Weights of a small GPT-style language model, trained from scratch on English Wikipedia: biases.
Each number is 200 + 40 x the weight over its row's rms, rounded and kept within 0 to 999. Layers, rows and columns count from 0. The size before them is the row's rms in percent of the matrix's.

# layer 9 attention output (transposed), 512x512, rms 0.0463, rows 278-282,342-346,406-410,469-474, columns 384-511
092,253,183,186,123,291,194,184,163,206,86,206,205,209,208,160,249,140,161,229,245,176,203,192,186,200,266,267,149,220,234,211,252,165,170,191,205,190,216,276,238,159,299,251,228,318,185,226,197,175,173,204,197,236,164,159,198,230,122,222,184,232,188,164,278,178,189,153,179,192,240,217,152,197,276,199,253,172,197,267,110,255,197,191,160,214,239,203,250,203,238,201,184,131,241,218,96,232,222,244,235,160,150,269,148,223,188,193,227,109,222,239,174,218,163,202,245,179,205,273,196,159,198,141,209,293,283,262,246
082,189,254,179,197,151,179,264,170,249,233,243,232,230,194,235,233,250,185,161,185,185,230,214,192,174,216,174,189,219,195,182,155,222,189,152,168,226,234,204,238,247,174,129,174,185,215,147,230,252,182,135,201,211,212,196,252,198,260,162,215,167,271,228,191,217,189,232,180,201,181,163,164,189,168,176,171,166,166,182,161,165,165,209,193,206,247,255,233,177,193,200,230,268,193,185,156,131,182,160,205,284,331,206,145,202,140,172,222,224,150,190,269,181,247,190,199,228,151,264,175,227,122,206,184,214,201,181,166
084,167,217,132,205,247,218,179,210,183,228,222,269,173,121,210,185,260,239,254,273,254,205,148,187,192,216,214,152,203,187,250,238,234,206,226,179,216,158,199,207,113,235,224,134,180,230,168,145,190,189,209,207,201,186,217,173,167,222,206,232,246,227,216,234,250,174,276,198,262,248,226,110,200,115,213,227,241,223,217,235,192,171,145,125,226,226,198,242,145,159,168,208,230,174,202,176,197,143,135,277,225,176,168,235,187,170,213,144,207,169,178,130,170,154,232,258,202,207,179,175,182,240,119,185,290,222,249,242
097,227,213,241,170,177,186,237,175,192,132,177,231,158,182,134,247,113,187,223,215,216,258,143,209,220,327,206,255,262,185,179,145,214,185,218,270,206,264,213,202,215,288,195,183,220,208,262,208,132,185,170,170,290,156,222,160,240,203,209,169,210,187,230,206,257,206,203,175,137,187,200,186,229,196,148,256,131,178,266,168,201,179,220,180,236,209,264,207,154,227,184,211,134,207,245,185,223,183,234,246,198,118,191,110,238,205,243,262,197,209,184,110,250,228,257,201,167,173,295,138,166,187,179,178,251,285,252,222
083,182,165,290,210,175,222,199,240,213,169,179,169,219,196,205,232,162,178,184,229,164,209,270,209,230,212,248,229,118,229,179,243,85,186,162,216,179,240,172,246,234,203,234,238,255,133,184,140,207,147,200,224,179,218,180,185,245,0,233,218,201,238,208,151,178,200,126,122,179,177,205,154,249,163,148,198,166,169,153,175,168,251,322,252,224,217,134,205,195,266,203,219,179,197,195,181,255,288,247,211,220,230,262,174,161,197,254,175,202,232,167,193,204,168,191,178,210,126,208,230,180,209,212,244,137,188,207,93
091,229,218,238,239,230,178,268,149,165,172,116,232,210,193,185,241,184,153,213,225,219,176,252,173,196,155,265,233,172,132,189,213,283,205,149,227,190,164,205,234,167,210,276,191,265,196,178,224,135,143,226,233,200,214,136,249,138,129,165,174,111,222,184,195,198,232,181,186,154,231,198,171,180,230,218,229,136,135,180,188,267,224,147,219,255,229,150,203,158,199,185,216,167,168,234,158,165,185,237,185,184,284,187,156,200,228,241,178,163,162,229,165,193,213,280,132,184,236,193,220,195,139,134,197,202,222,223,231
106,178,182,149,123,242,131,209,239,183,220,129,156,178,211,200,185,168,230,214,137,251,241,155,240,249,228,158,170,177,189,192,185,132,173,214,187,122,267,155,246,203,183,224,122,216,206,208,207,234,206,142,157,227,243,219,169,225,255,226,189,191,210,165,225,214,189,270,193,258,177,228,206,126,222,222,179,249,313,161,206,173,115,278,164,95,219,231,213,230,188,288,106,208,272,184,220,137,214,206,189,231,168,144,219,172,179,179,232,184,255,187,265,198,175,168,212,218,167,167,241,179,261,215,241,206,151,223,212
094,191,202,172,240,174,142,160,263,182,241,226,223,246,154,219,227,255,215,191,188,205,187,165,137,203,225,146,205,226,210,162,103,256,186,215,201,281,181,245,245,166,166,172,240,205,267,185,240,136,231,213,257,176,206,216,196,166,194,193,215,204,156,243,178,157,153,201,169,187,259,193,80,209,153,196,223,178,145,187,219,217,234,104,212,227,264,234,233,274,228,134,196,193,237,174,232,186,133,197,258,198,205,154,172,229,176,166,170,197,126,218,174,133,172,287,197,204,243,145,174,196,190,196,243,217,243,192,211
096,176,184,206,164,200,233,218,192,160,190,164,232,172,170,184,239,238,196,177,176,233,193,235,194,214,262,217,178,215,209,205,161,216,189,199,245,141,210,174,220,140,162,193,166,204,150,247,163,97,205,215,149,227,172,224,211,194,206,184,192,230,269,220,222,195,221,190,190,244,187,185,153,214,212,193,226,128,176,222,155,246,168,269,143,254,209,170,172,161,227,139,163,226,178,184,164,224,172,178,228,160,106,226,195,277,181,180,153,157,197,225,193,211,228,178,220,192,192,255,263,174,200,203,151,226,225,367,259
085,159,210,218,148,187,230,215,216,157,221,144,195,203,231,214,178,167,227,163,268,175,214,211,204,179,217,220,203,159,254,216,269,109,206,165,165,159,228,166,296,186,177,210,219,227,201,218,184,205,166,262,195,212,266,183,173,229,0,200,182,155,232,145,214,243,165,192,154,227,165,219,196,194,190,171,140,199,288,172,180,167,162,283,203,200,171,162,188,217,205,168,180,220,279,145,152,217,237,195,197,229,259,259,232,190,178,237,173,259,271,167,235,274,173,171,179,259,120,241,213,194,250,182,204,155,147,234,51
097,206,306,189,256,120,182,217,248,273,175,165,154,225,171,197,249,211,148,183,155,218,256,180,203,172,138,216,173,145,231,212,125,188,211,155,109,286,252,242,227,212,214,208,222,187,189,140,186,195,187,150,216,117,223,235,193,253,175,229,243,162,181,177,200,169,210,153,237,172,239,190,143,134,226,205,177,176,168,194,191,203,186,192,181,209,199,173,234,188,177,204,196,193,187,200,162,175,183,205,156,219,232,161,157,172,158,190,200,188,132,251,267,178,175,125,218,262,161,292,152,221,213,181,254,180,217,178,150
103,238,293,171,166,224,213,194,192,149,173,94,194,149,217,225,230,171,193,214,186,200,289,240,117,212,235,157,218,138,164,207,216,230,144,169,254,119,106,210,157,205,218,179,199,161,206,224,192,156,192,237,171,253,175,123,235,228,216,167,141,178,210,174,132,229,172,234,249,257,219,224,260,228,268,205,146,168,189,252,261,204,158,235,278,160,259,226,207,195,151,200,166,170,194,231,234,208,207,256,189,247,166,255,224,210,279,210,188,194,206,182,204,195,176,238,207,154,255,174,185,221,243,218,157,227,244,196,196
100,238,243,292,203,183,230,202,189,239,185,134,194,212,171,235,237,192,185,185,149,230,255,247,200,143,229,209,275,191,129,243,158,211,242,182,219,240,154,184,172,215,206,154,243,216,205,163,217,230,160,189,173,217,120,238,265,195,243,269,186,228,144,155,150,192,200,257,195,205,206,188,172,281,188,203,197,260,216,228,225,195,222,219,183,297,219,201,183,200,204,187,262,164,217,180,237,301,230,245,250,94,205,171,235,173,194,199,173,238,142,188,144,203,175,250,193,123,261,206,98,230,200,186,239,228,179,215,190
116,204,287,217,216,127,168,136,226,212,197,278,189,182,144,164,161,168,129,268,195,235,150,297,224,179,181,244,140,195,265,218,232,165,196,116,185,225,203,222,190,185,229,184,193,183,178,122,199,226,239,244,272,90,211,152,262,123,208,256,250,228,274,188,259,190,204,213,231,214,195,223,223,164,255,260,211,212,292,171,173,161,156,218,164,154,180,152,272,236,229,270,182,177,188,156,270,256,210,216,240,209,158,228,124,188,155,158,216,168,195,211,198,163,146,158,211,270,221,204,190,206,187,118,225,123,176,202,159
094,218,161,198,217,193,188,240,203,216,203,170,212,236,198,234,207,149,248,198,262,139,197,165,189,165,178,155,225,214,210,208,236,131,114,264,181,129,192,182,226,232,250,229,202,135,204,232,198,177,192,276,155,201,217,153,136,236,7,208,167,141,220,264,197,219,167,151,217,212,285,175,163,178,249,149,91,123,176,214,190,231,239,206,181,196,181,187,210,155,245,181,217,182,242,225,96,207,206,245,142,164,196,253,239,193,201,246,207,140,275,230,206,304,223,163,173,191,123,183,208,194,170,226,164,184,174,177,166
117,205,216,230,164,259,149,215,223,282,210,245,139,227,203,214,246,214,164,249,282,197,170,221,219,176,275,169,216,228,132,109,217,161,191,183,225,238,169,160,227,281,207,203,158,232,180,256,150,239,182,216,207,149,176,223,245,165,184,218,179,212,259,222,294,265,224,244,175,126,209,182,183,265,145,191,189,133,128,167,197,139,190,269,221,207,112,192,157,203,275,205,186,230,244,208,205,321,217,298,238,183,251,234,159,169,171,188,239,142,191,114,239,157,192,184,201,204,220,232,209,173,183,187,199,172,224,149,159
114,251,242,172,232,203,160,191,158,210,142,167,211,234,152,152,250,177,149,201,185,164,231,204,186,204,174,185,204,210,225,228,223,266,245,164,193,150,181,247,242,209,280,258,233,225,211,157,183,250,171,173,211,191,162,184,155,159,177,204,201,184,182,204,249,218,269,106,175,206,308,204,178,154,261,239,297,159,175,249,196,271,228,204,166,244,225,189,192,171,203,214,263,136,189,266,161,205,274,197,161,227,176,224,22,199,202,196,117,165,128,180,197,146,154,180,195,189,156,265,184,192,191,206,211,187,196,253,243
120,271,226,163,146,223,155,221,152,178,151,179,224,203,215,272,216,216,265,230,158,214,206,232,132,221,220,216,167,149,193,192,225,155,228,173,218,130,200,167,201,185,227,184,164,228,242,215,194,216,217,158,197,256,202,236,248,255,232,194,202,159,245,214,180,207,138,253,253,204,105,226,244,138,197,219,171,222,215,227,182,128,138,280,224,60,190,185,218,256,224,251,125,176,215,194,276,188,220,190,232,207,223,174,220,166,174,163,204,242,304,201,214,193,190,200,129,231,122,142,216,227,249,216,212,227,223,182,177
105,224,227,208,194,216,223,189,241,251,183,207,176,247,159,223,258,236,224,153,186,225,189,181,189,158,223,258,241,134,178,194,184,195,247,190,249,200,160,197,202,182,210,186,234,178,227,160,232,193,176,245,243,170,115,276,281,151,184,240,204,180,173,186,195,155,146,263,187,214,193,145,105,229,136,194,239,190,190,209,173,190,208,220,221,274,163,231,196,227,198,177,228,178,228,164,235,210,163,172,222,144,215,213,131,191,164,202,155,198,134,229,126,173,122,219,199,178,169,271,104,206,242,204,218,236,224,285,159
110,175,241,185,149,195,166,251,180,210,132,198,205,186,204,189,207,115,160,260,248,204,159,227,235,257,238,209,145,224,176,173,213,171,189,213,246,113,227,151,201,169,237,219,225,180,182,251,198,177,220,215,228,240,129,213,257,201,199,185,202,232,201,283,312,253,187,227,143,150,267,192,183,236,198,230,280,127,177,259,145,202,204,202,196,185,147,167,146,235,206,148,207,236,199,215,186,207,262,218,256,180,136,205,130,267,165,221,273,198,253,282,178,213,186,148,317,191,229,199,182,184,241,148,162,197,219,291,232
094,185,199,198,206,167,208,252,244,142,291,169,162,240,164,212,166,189,174,180,255,188,192,185,202,193,210,132,175,241,212,180,266,236,171,208,185,228,150,153,213,218,177,209,260,192,218,204,261,144,237,251,221,196,223,244,109,200,136,160,226,175,227,158,155,239,159,187,242,192,200,220,187,182,151,173,92,178,271,156,171,161,192,238,182,245,206,177,175,179,217,167,205,228,249,163,141,263,215,192,245,207,224,198,260,201,138,228,198,160,239,153,261,211,207,232,136,243,157,172,221,258,248,200,206,198,174,229,176
# layer 9 attention value, 128x512, rms 0.0308, rows 86-90, columns 384-511
101,257,151,184,203,255,172,203,242,177,226,226,129,180,157,85,196,215,230,152,236,235,160,191,167,180,202,147,187,224,156,159,287,165,168,122,217,152,179,209,125,178,227,148,221,221,266,249,220,237,85,224,257,190,178,197,210,249,198,183,211,179,198,138,206,254,164,239,186,257,259,169,148,229,212,202,185,210,160,197,243,194,168,181,204,248,276,236,192,259,229,70,238,217,187,156,246,216,167,196,159,189,226,130,144,149,138,244,275,182,215,197,195,123,246,184,247,215,229,198,170,190,164,209,216,121,137,134,154
105,164,166,195,264,224,289,217,226,152,209,237,290,249,234,248,236,217,175,140,250,188,139,205,210,170,166,254,159,191,233,204,186,238,159,232,169,173,144,229,220,206,209,289,228,229,210,225,183,223,209,270,160,234,174,194,154,132,204,235,210,223,132,190,233,246,203,174,197,160,192,179,210,175,184,152,215,154,99,167,162,211,197,200,114,233,145,243,206,120,202,263,223,224,270,145,174,182,155,184,237,176,198,137,231,192,161,199,124,196,137,208,222,206,181,188,266,154,73,184,197,180,229,210,219,195,172,191,197
096,174,231,221,226,234,161,198,187,173,227,157,203,171,215,245,218,257,210,166,205,168,224,258,253,232,137,188,119,206,273,187,264,197,218,184,127,175,205,241,157,168,232,225,226,241,157,214,180,206,233,153,186,178,158,187,85,164,200,112,228,186,206,112,205,285,149,171,166,224,226,179,217,171,106,145,226,247,176,200,264,232,225,218,236,181,163,202,199,181,255,213,261,157,301,218,223,248,192,205,165,192,212,149,182,233,174,169,253,235,235,182,256,187,269,219,231,273,202,214,172,236,184,203,56,201,251,235,209
106,204,194,198,178,222,192,180,191,228,250,281,232,196,169,225,161,215,216,221,221,212,147,221,127,222,274,165,135,225,167,135,205,226,274,181,180,159,225,182,242,179,229,269,168,305,214,166,237,269,177,176,220,245,195,243,208,227,213,260,160,173,189,164,157,252,175,268,253,217,243,178,180,237,208,146,160,195,188,196,201,214,132,206,216,226,193,234,183,184,190,194,255,168,119,219,176,205,233,142,179,194,177,196,170,273,209,183,271,236,189,229,196,169,230,175,134,163,237,212,203,242,166,280,150,154,182,251,217
083,215,214,210,238,231,154,283,193,191,207,268,255,150,232,144,192,212,225,169,180,206,202,209,104,134,103,172,204,195,232,176,161,158,210,184,249,237,193,173,174,253,233,251,190,231,138,244,120,223,183,192,175,188,186,178,223,177,156,162,178,144,132,177,195,174,195,258,174,185,183,107,156,221,134,254,220,145,112,183,210,202,240,191,275,165,175,206,261,244,235,237,270,221,189,176,185,199,241,190,211,239,154,208,189,171,209,227,217,212,236,205,202,225,171,188,212,148,194,221,235,180,227,221,243,128,205,159,221